{
  "qk_norm": false,
  "bias": "all",
  "init_std_down": 0.0104,
  "final_lr_fraction": 0.1,
  "doc_mask": false
}
Each number is 500 + 40 x the weight over its row's rms, rounded and kept within 0 to 999. Layers, rows and columns count from 0. Numbers have three digits each. The size before them is the row's rms in percent of the matrix's.

# v: layer 4 attention value, 128x96, rms 0.316, rows 45-63, columns 0-95
# o: layer 4 attention output (transposed), 128x96, rms 0.228, rows 45-63, columns 0-95
# q: layer 4 attention query, 128x96, rms 0.343, rows 64-76, columns 0-95
# k: layer 4 attention key, 128x96, rms 0.31, rows 64-76, columns 0-95
v45 092:468516501535517506459493575546466495481547505547404482498508509469508489480431537400469525533469489473481464474477540455458461511535508565504436449580504546512457479536474466465503546481499557594553532488469442527535512481572559502464519579472518439530499519480496518458593466522457489556
o45 092:497545549432427490433494421469465473453480452553567485402454539449502455569533533514527542477506529507531513511540491480489506568503588536469421533545535462469485466517473462522545502438535494472480553490472526486447492586497536497491473503559481546543493499494495495487422575526533458519
v46 084:540470550505559525487526517526490554445453541458481482565470526506525525488536459478538486451458489555454604530438506465451459565430518450500445470548541445487496470428511461432547497512436556504493488491444520519503589457506501546481552529486585448504475542511512526508421475502511538512
o46 077:459538451472525438487484459550528499501445546482580554388493509482563502499490467520492566444483525475514480479489539494519506530518538567495575473477438515519507516534563457535534520541510508511488555538508492458516472522539445523557462451483386399538523523511518418538475464515485465447
v47 099:480543575482590416457494532493527504437552528536472553467520524535446505520493514471432529568455517510420441511451551474527520486505498466566538468448439487519502498502476469543482521512574520522568463498467466458472523541499526514573389521520506415516514506485509518476461506552490432526
o47 094:515473500491481587533465521456549480498450488418565472497479489457558505456518515530512464468542514507479569477463439520448463451497506533491471528535585529502553460490495507488539471547449463481449507427511465453474572453487581450465500540463550514610550501509595508530459497452508526485
v48 082:464524465429525543528462464401429499486485520499508539585464500494495542488495533404548452512537545512502512487493421518439547458476524533541497517658512504529575476540477460502490551483479493466479509509542464527529524518448491499509496420506518449504459493492531519408547494518485515531
o48 067:491439502540509478462461511478536459472509518539447454429540518567531490498466478500511460584542464578554451539527581488472541519501584525477461492416548509406502521547508472470434475479457547496486418543548511485543494439519518534520464557550470472531533463562473544507509468515485457473
v49 095:410502453484492490463524499502478405474527514484513563460502545496502481554535483459486515458514496418508555478532421524531517503556453516585553483454394468501510581505506500476499573485559471481557535529554482464567488458548548467467496544501481548458441463545526475473479471466559476529
o49 086:546480568538555464533523504450449496521535565507503553490547536520531507605471469479562453560528414590484550566483450489473476475472539492462473531535499482454485509483432525517482478511531530494424517485440519568457571453463449526420468495446473485500524512514521476492498479492414477528
v50 093:458534519437513455571486514516509507475538548474546534542527552520441524416490441457456492480514475460554543436468511541439542506445518572455533468499469484488505441457466605509480509434493529543525509529468489459593514573449565489450461537559483497474530570507484527528515456493516466487
o50 092:504472530589468477484535492514455497499550465521536466415500464564503447511487468558531534453514511530430477524512484482485444430562484461470493572539511487503543471558592451451518480481512467526461447502537476550468508532553430425501555544496546440546559452426483551492472483503544528486
v51 098:494479534473459488447454433449511479539462488522477485531481502495444464535495533538549521520523512510436560447421520541543551488567514515457562397509540509434530477440471491533533594512507515442456530486549495432479489514472462535553497461533492585479490543587553503465541479503532549478
o51 100:526473429462517532481513545408534460534522566470507469487585465496534545470550503491439502535520494538512430554483504461458526516484464485482461458454511512559473501512508560572411445488568462515503449545523462546624582484570480504476520454497490473512496467449493479540529496452484513504
v52 106:510521497472522469549525502520491390456502531488553572481608482477439512527505487563541535535516495453438425487454571509444517507520490452569431495554508491523417574514550505523518411479489484537524570473427491474488507488483552510504489480489509474496481470489417539467470478485515536554
o52 099:520487492545404474471426494503471537541475436478463519528473486500526417482434499477444462453508476548528579449499458495481437565468540516524545534529520543494493488581441511487576527511564451467429472502597490491468574507485492448502513557500551540526502513555568471525507500510471516458
v53 104:479509538485410434424507454511464559469494473486512477460536487445454488508522465510502468434467477442527509452566541513527449524505509515475500547462600520549547578538467497495499460509459583445472511503564444474482517485518505514566479547502464528458548531499524428570579527528547441510
o53 098:477596528513551454555467578443468430555524531480520478491427495485461451466573512482431527554498517544508489488483486460530556521519496468467562494485529468501482402455555590468445500476509510588520540497483440583479545480452488509467490516507547479485472461430516523467511499496529500544
v54 094:482438485445492505538534431463467427474504453545514536560518529459470531508549480483520469490507455445490486527604526507511404498508512568511592508533522536528554501472462475585492507500524529495477499507540467438516467567532566465524410451450482541442495526455475507531556539464456456503
o54 083:517512549602535489482460525507499513543493407479528517516427500458486442494468442455534483566533511616513491481499500472541548484487489477471449449460567462499488469528540498481450532488518511520493479480470552576521517470461486498480481494577588451504492521468468547422518438496607480528
v55 084:594565514444510484496504502470509485513436443515508497529508434517435524526513571542519461516522512426400454542485601480546510531478554489521503482475510562504544507477578495515452515417495499511487470511504439511431522497494435485548551484510528468514493453508434527571512473570430483526
o55 079:458506412459478571481474573491526530496482482525598547566467468509520457422499530544455490481504572539529533445451482437530440461501400500537501463457555580536431469505485531494549548515476487524493497509531487410546541480512503507497424484486520528505490512531525509503540499531426522473
v56 107:502482545546495562445509558473503540524535442498482526483442465501487453489433534488549485477432461553477514569463518548527508522545594582419417453566549512420516535483476547496484503533505463475509496518532489441472526557466446574524466531528503498549450533461431464522472474469509515494
o56 102:563544423446471499438502483547495441539464516459521495465514510500518567494542506515428490527558534509560476497551493432441530520563514502518556502472498503565478447562543476527509425456484547516497498475521484524506436537521578480523465392515540447403476462531558478458511489473536536479
v57 093:524465466504444500525531517417500453436505521423471522553530505410448536449477507548518479484515539506442550497523510485533487555429556505491505587522508554501481502559510473521473477517516619556491450501485471484488495545506543498451476494393424486446482515469557507523471514500524564558
o57 087:551530494527493509411444569540482566544505507567553484429397529526496505474495471536502483489503424542550501421490460503542522527518467482537524502462532455476459483499499431431493556509488417482498508550483513581524479522472468517493464539526525448524553492539473460527532538494584431448
v58 122:477546475571599514526508451496460542549550554518424509515495428538505513561507454472468467466501539524482520517507535424558478523449531455491454475533489539509536450471445446509500531549525450517536467509425521554483562511528559537499491533486525451403524435482471498427461439486550495507
o58 120:457509562473450504514507485458557469518440482417591540468447484478492530513434549524516491493446521390581548552500478546529516466473517537455563494494561483506518486503499481566471427589472567440482511500539513480492457458484471506477513530530427507568486522506515487511463518538549475439
v59 070:513513491451515555493540447554494412497496482481554540507504516476511495486547430493488433560495537516434453512492514519565543526403482450518520495562478487547456508497532437499492498485457433462591441475459470495536480516499436574453552588594501515500435492544517493500494462518529447510
o59 067:562422528551501542514437532503526554524503496530531476551461454548553550444496486459505515541469461482491464481472516445520475552558462547534583553531589511492527471504550470529526476524518537482407517510568505425462507431484452419478483506461479489490461543537441487495504480513404466499
v60 094:486539473452509454500545522514528430508513584448505525558515475534508570538465518526463502478431513588429481480460486458558520522451480452509502535487513447532519554505406452537547489449443549508494539516472456456572464463564468499496499506411540521469529547491479499511519433489571558474
o60 084:517518491597464485471489501463467530586488505504558539539506490427548556530535497489596518534485389443602551490466457516492460532541549434494553499480394505432579500479477536530434523488494482498451521490546526499440505499525479506492516516517495480517449472474488468511448518510484458505
v61 095:472514490478552523479472473413491470503508455524452480545482539442587508531505489521601428489521541527568622428500467437451442505420551469501549528543481469516504474527521432509461517527519490475474529415503487490517546502457534480497523486446530466505506510548560519465507534495509578503
o61 077:519456498498527435448504502404528530474524545549461526454459532540513503523433430444480547513490481540510437536501530549612564488533517495558519430453542448486547521538445473511458472509468499533524496575445530522592499512507488519482473524457477482575468474485498464508538460428551480467
v62 100:480504542539511514585576440473482474476434484448541560503471487508509474426509555551474501558431472505560475591469502512523519519459448511540461530499463497507508522555562577409446515434511509437489524544465448574492502482509465508434449485525510497501562514444454448494513509550517492517
o62 095:531432492469498490553517520510521538503571533538468489585522490521435516529509439487513507430471516484475509458591536482506432472494518409436567556503493553465455465458524449451555528512495459550488487497553493523445453511475533518540437535559582504472491462543513482413505523550466451483
v63 092:459513402513492502514518577528497491510552497413507425459488507608541415585461505614475527526449532449480442497529472552462535531497474516503530556504479582509499536451476535519467561462453522470523509503518517503526528484557498438482473519479546520466517506491444481481510537475511436522
o63 085:506448536531439504501529520539472479514454460512507571583568448518473501572560550512523483541518464519502541430539469437429480422532581514469532479464486502461510535503482511540579524446509478557532459503526523566452487480414479566422466508446531462488434506506490460486501549478492483490
q64 116:523491525528483544500430517502506515480445449473556560508535528498499414457530473508473420543512507497542598412519457507498455570512445494543541428453458464566535483526472546494469464470474509547528484482533535518485527453514480547446548526540473456566508486522503435435446497590500530463
k64 111:467484513527479531551429440491477512563419470378510516485571433483500511500500530515496439513519537494510515486513456531473495531512510526547519402445524493560551456554456485449499448460522491532494464540572552449568498451496562485450571548550474498483541480423488513471498541520525528504
q65 111:571486514493463501504506388499523435544534490512452468495431512490596437473463481592475507454579504524505501454537467491500469507506472460597491490487482457506574554575504535490521517526479462521451481463469445505487546519552478578516516479478500421499541460470531503584502496505513566477
k65 109:561476529496482458507530458484500449508512508456438458447470495481550431517473563576448494450536480525443521480593527547449488450574500465570507499449466446499540482591526559517520521509526456492452435487484461507392510536546495550460539535476521454461526501518511505562487527518563502509
q66 103:474481425463482478475484503519441567466495427482526516500511452532520442499474502473481531545564528457510546432453503516575548537541510509493512488497486524501621493541431503482621520448544578457505486490501493538518401504520437572459525489468499484527466495512460473433499521524554495520
k66 096:489497444435463555539479536534492563488504360387512571490491485495568516500487493461517515490496548430498545543509447559576521497501475460451472531451521501525541491556463487519525476487560566506494480499498480503479467518546540575460510475508487495533501510501503475408498539425422504493
q67 111:525523552567483518484470484577519472544488497535511510489523495516463489458526448491517471527493498421554525497512514536488403486507527544538531465487496478419507526533460509518575525479507470490427472563523507530523512467437604550460408549462383448502556479506486423542452516463513506497
k67 110:545508514534449510483493477490612461543500522545405499485504485522436510431521468482475452522444496538605529493493490522458434447558523547532511459456521487470554568539460502525581485481496445495466451563511548502521509497463516487517474529482386426546555488527513454479488498477494532531
q68 097:512520427404518475520501465454522480480511501422465590505511552506539485456472474506431449477486497458537514568489534537537475510533553508481434543545488522447492546452489471504500459487397596496533533452508463541457525529515467538509404460499536506490509542502554551520524562515500495579
k68 098:475480444466557478509494500496520503433500528424474540513535537547579415516481503511503410523463437456508498532480554597497489441517504438497516526485571519429485425459496512486577451559504537452495553457494441537488552468533467521540467520472463518496495549500528553486521444488503460580
q69 092:503540449384521502527545555472520454506495488538550530564426517433560537521473517568532544492510533494454506410531398488516483482560508527486475452500499541486492474495455534490506469497567532564493536516428461459518522516489471486489530545582534494493477489501483515463492526476430524389
k69 095:472545466459479471532468545466472454504464518536480516532438490471522448549543532604551568537527526524512454450561451491509518544565551490381480448484475476431524458491495540504491502524499552554465498474447491500487532468446519537492538533565530575483492483416522545469509537460423491490
q70 117:520527508568544505534517481505487542507511459515468479525499496571485487495457567422536493501459496461559490471440464471534550535519492516529351497539478462495589458554526464561497449515488441399425489566469464482581513454516483501480509487477566507567533511553502460494492489502494485494
k70 114:507530461623520521514555511519491523471523458554435502557505499534428466478444516460496477515455498517500513499483475467548503496466483463503374502487478454482604464547503446573451506505501485481478505507510485498547443443523484552447531484522520515565576577538468429503443540534491454497
q71 109:580437496536469515501470526495489413494510485535499519503551441506503527545453518474447492511512497507503370541477564533561536490527425428431547497486444485461512477527508512431546500502498537549555483531527457548486554584480451495490473498481597530543469481498566514513539442468498510467
k71 109:542428558513492486509478527477550414493534445504557477571541480522536531489444471448477462475484508486461465539499481491569517531491401465478547461493487477437481422547528574433491526511502502534537554475528463525432543565513471463492441558512561499517458493480566525516557523469490581479
q72 099:525537527506496484531486542462503496523486498505469580504464467425515499537538472437452479486494567558553528481518496560509558540476489535534495479542427579533592519507455512502500474420504474533434477549506539441596492468467556563450495475524467460424464468487449464527485448547449447507
k72 094:466469483528494498513473560417513529511535484454511561480494476450533509510484477470472494538500542589564495436510491516486531513511487530519491463430465515564600568474468583495522500473483465524542461458522554491530476385450486572528465522496476503490462529547366496538480490539464486526
q73 113:553494554487455509493478504460493425499519604524454477518455540438402555506535493478457562539490498471540500498536520504470500587480533506509512490556540510480521568411564505510530473488487439470493492468506457507439496480501507426573508505463534493466444574551540524483564526434437539512
k73 111:469382567554530480545513525514454486508512567537438483555479533466457572497539478542480498464515462548504459528516512502435456525472528538511511517502521529443475499423616486502507498524463446489545530438466470483476452434500536457568497536457437521452527542534541467484535568449482504510
q74 108:463527503436513498567447555532477504497507496504470476621472486439524432542465463444540404532428519468457464550464533520534567486404572530457521511549521520524505497479463516525465504462574518488509503494450447508518500467494472561504498434503585491495491560511480494495499492549491531572
k74 105:467542483432499521511544616501465506489535508470400476588507493451527458561500418427523444505487511557425471537450527513529491459465489497494480531509503522491540529432514531545425468545525493529487483459500501490485506439492513505490512481526566554485495521465483554486518423545489546606
q75 110:439503427550460496569463544413513521464518484548578539410499427469492516501519515531451577482488510405497458501519522508534565554552518574486551545525477519505488519513494448492470461536496444455479493547450471527509448517573514474512456522449508529576500468499492492501435499445564494506
k75 105:437465482539478520505473581465495541449534423556572480447501455498496573430539481520488591499462487475536435486460474542591486542518554499522563533515480493473489471473473494602465436520493458466455521536459495488503512490601531487521468561495466502533526466495491520478447474478576487489
q76 109:489527479481497509500594522463480564545505451437455500475543521530517461558505420505393549542467469486471563522559521499535514592520527497534511528484479483484531484474513484467426461483519425481479510464539423465515497481546469531517505626495465524554446491458549533529471556492510486446
k76 114:473458482493466524531607487496464548502525450501499543458522513497511482565531475491427519548502472441487495476470485531489549560576526456483542522513478460517522554480506462459459401475538435438453511524529383498538510506589488480558556577485463525535496461483543511517443534493505498438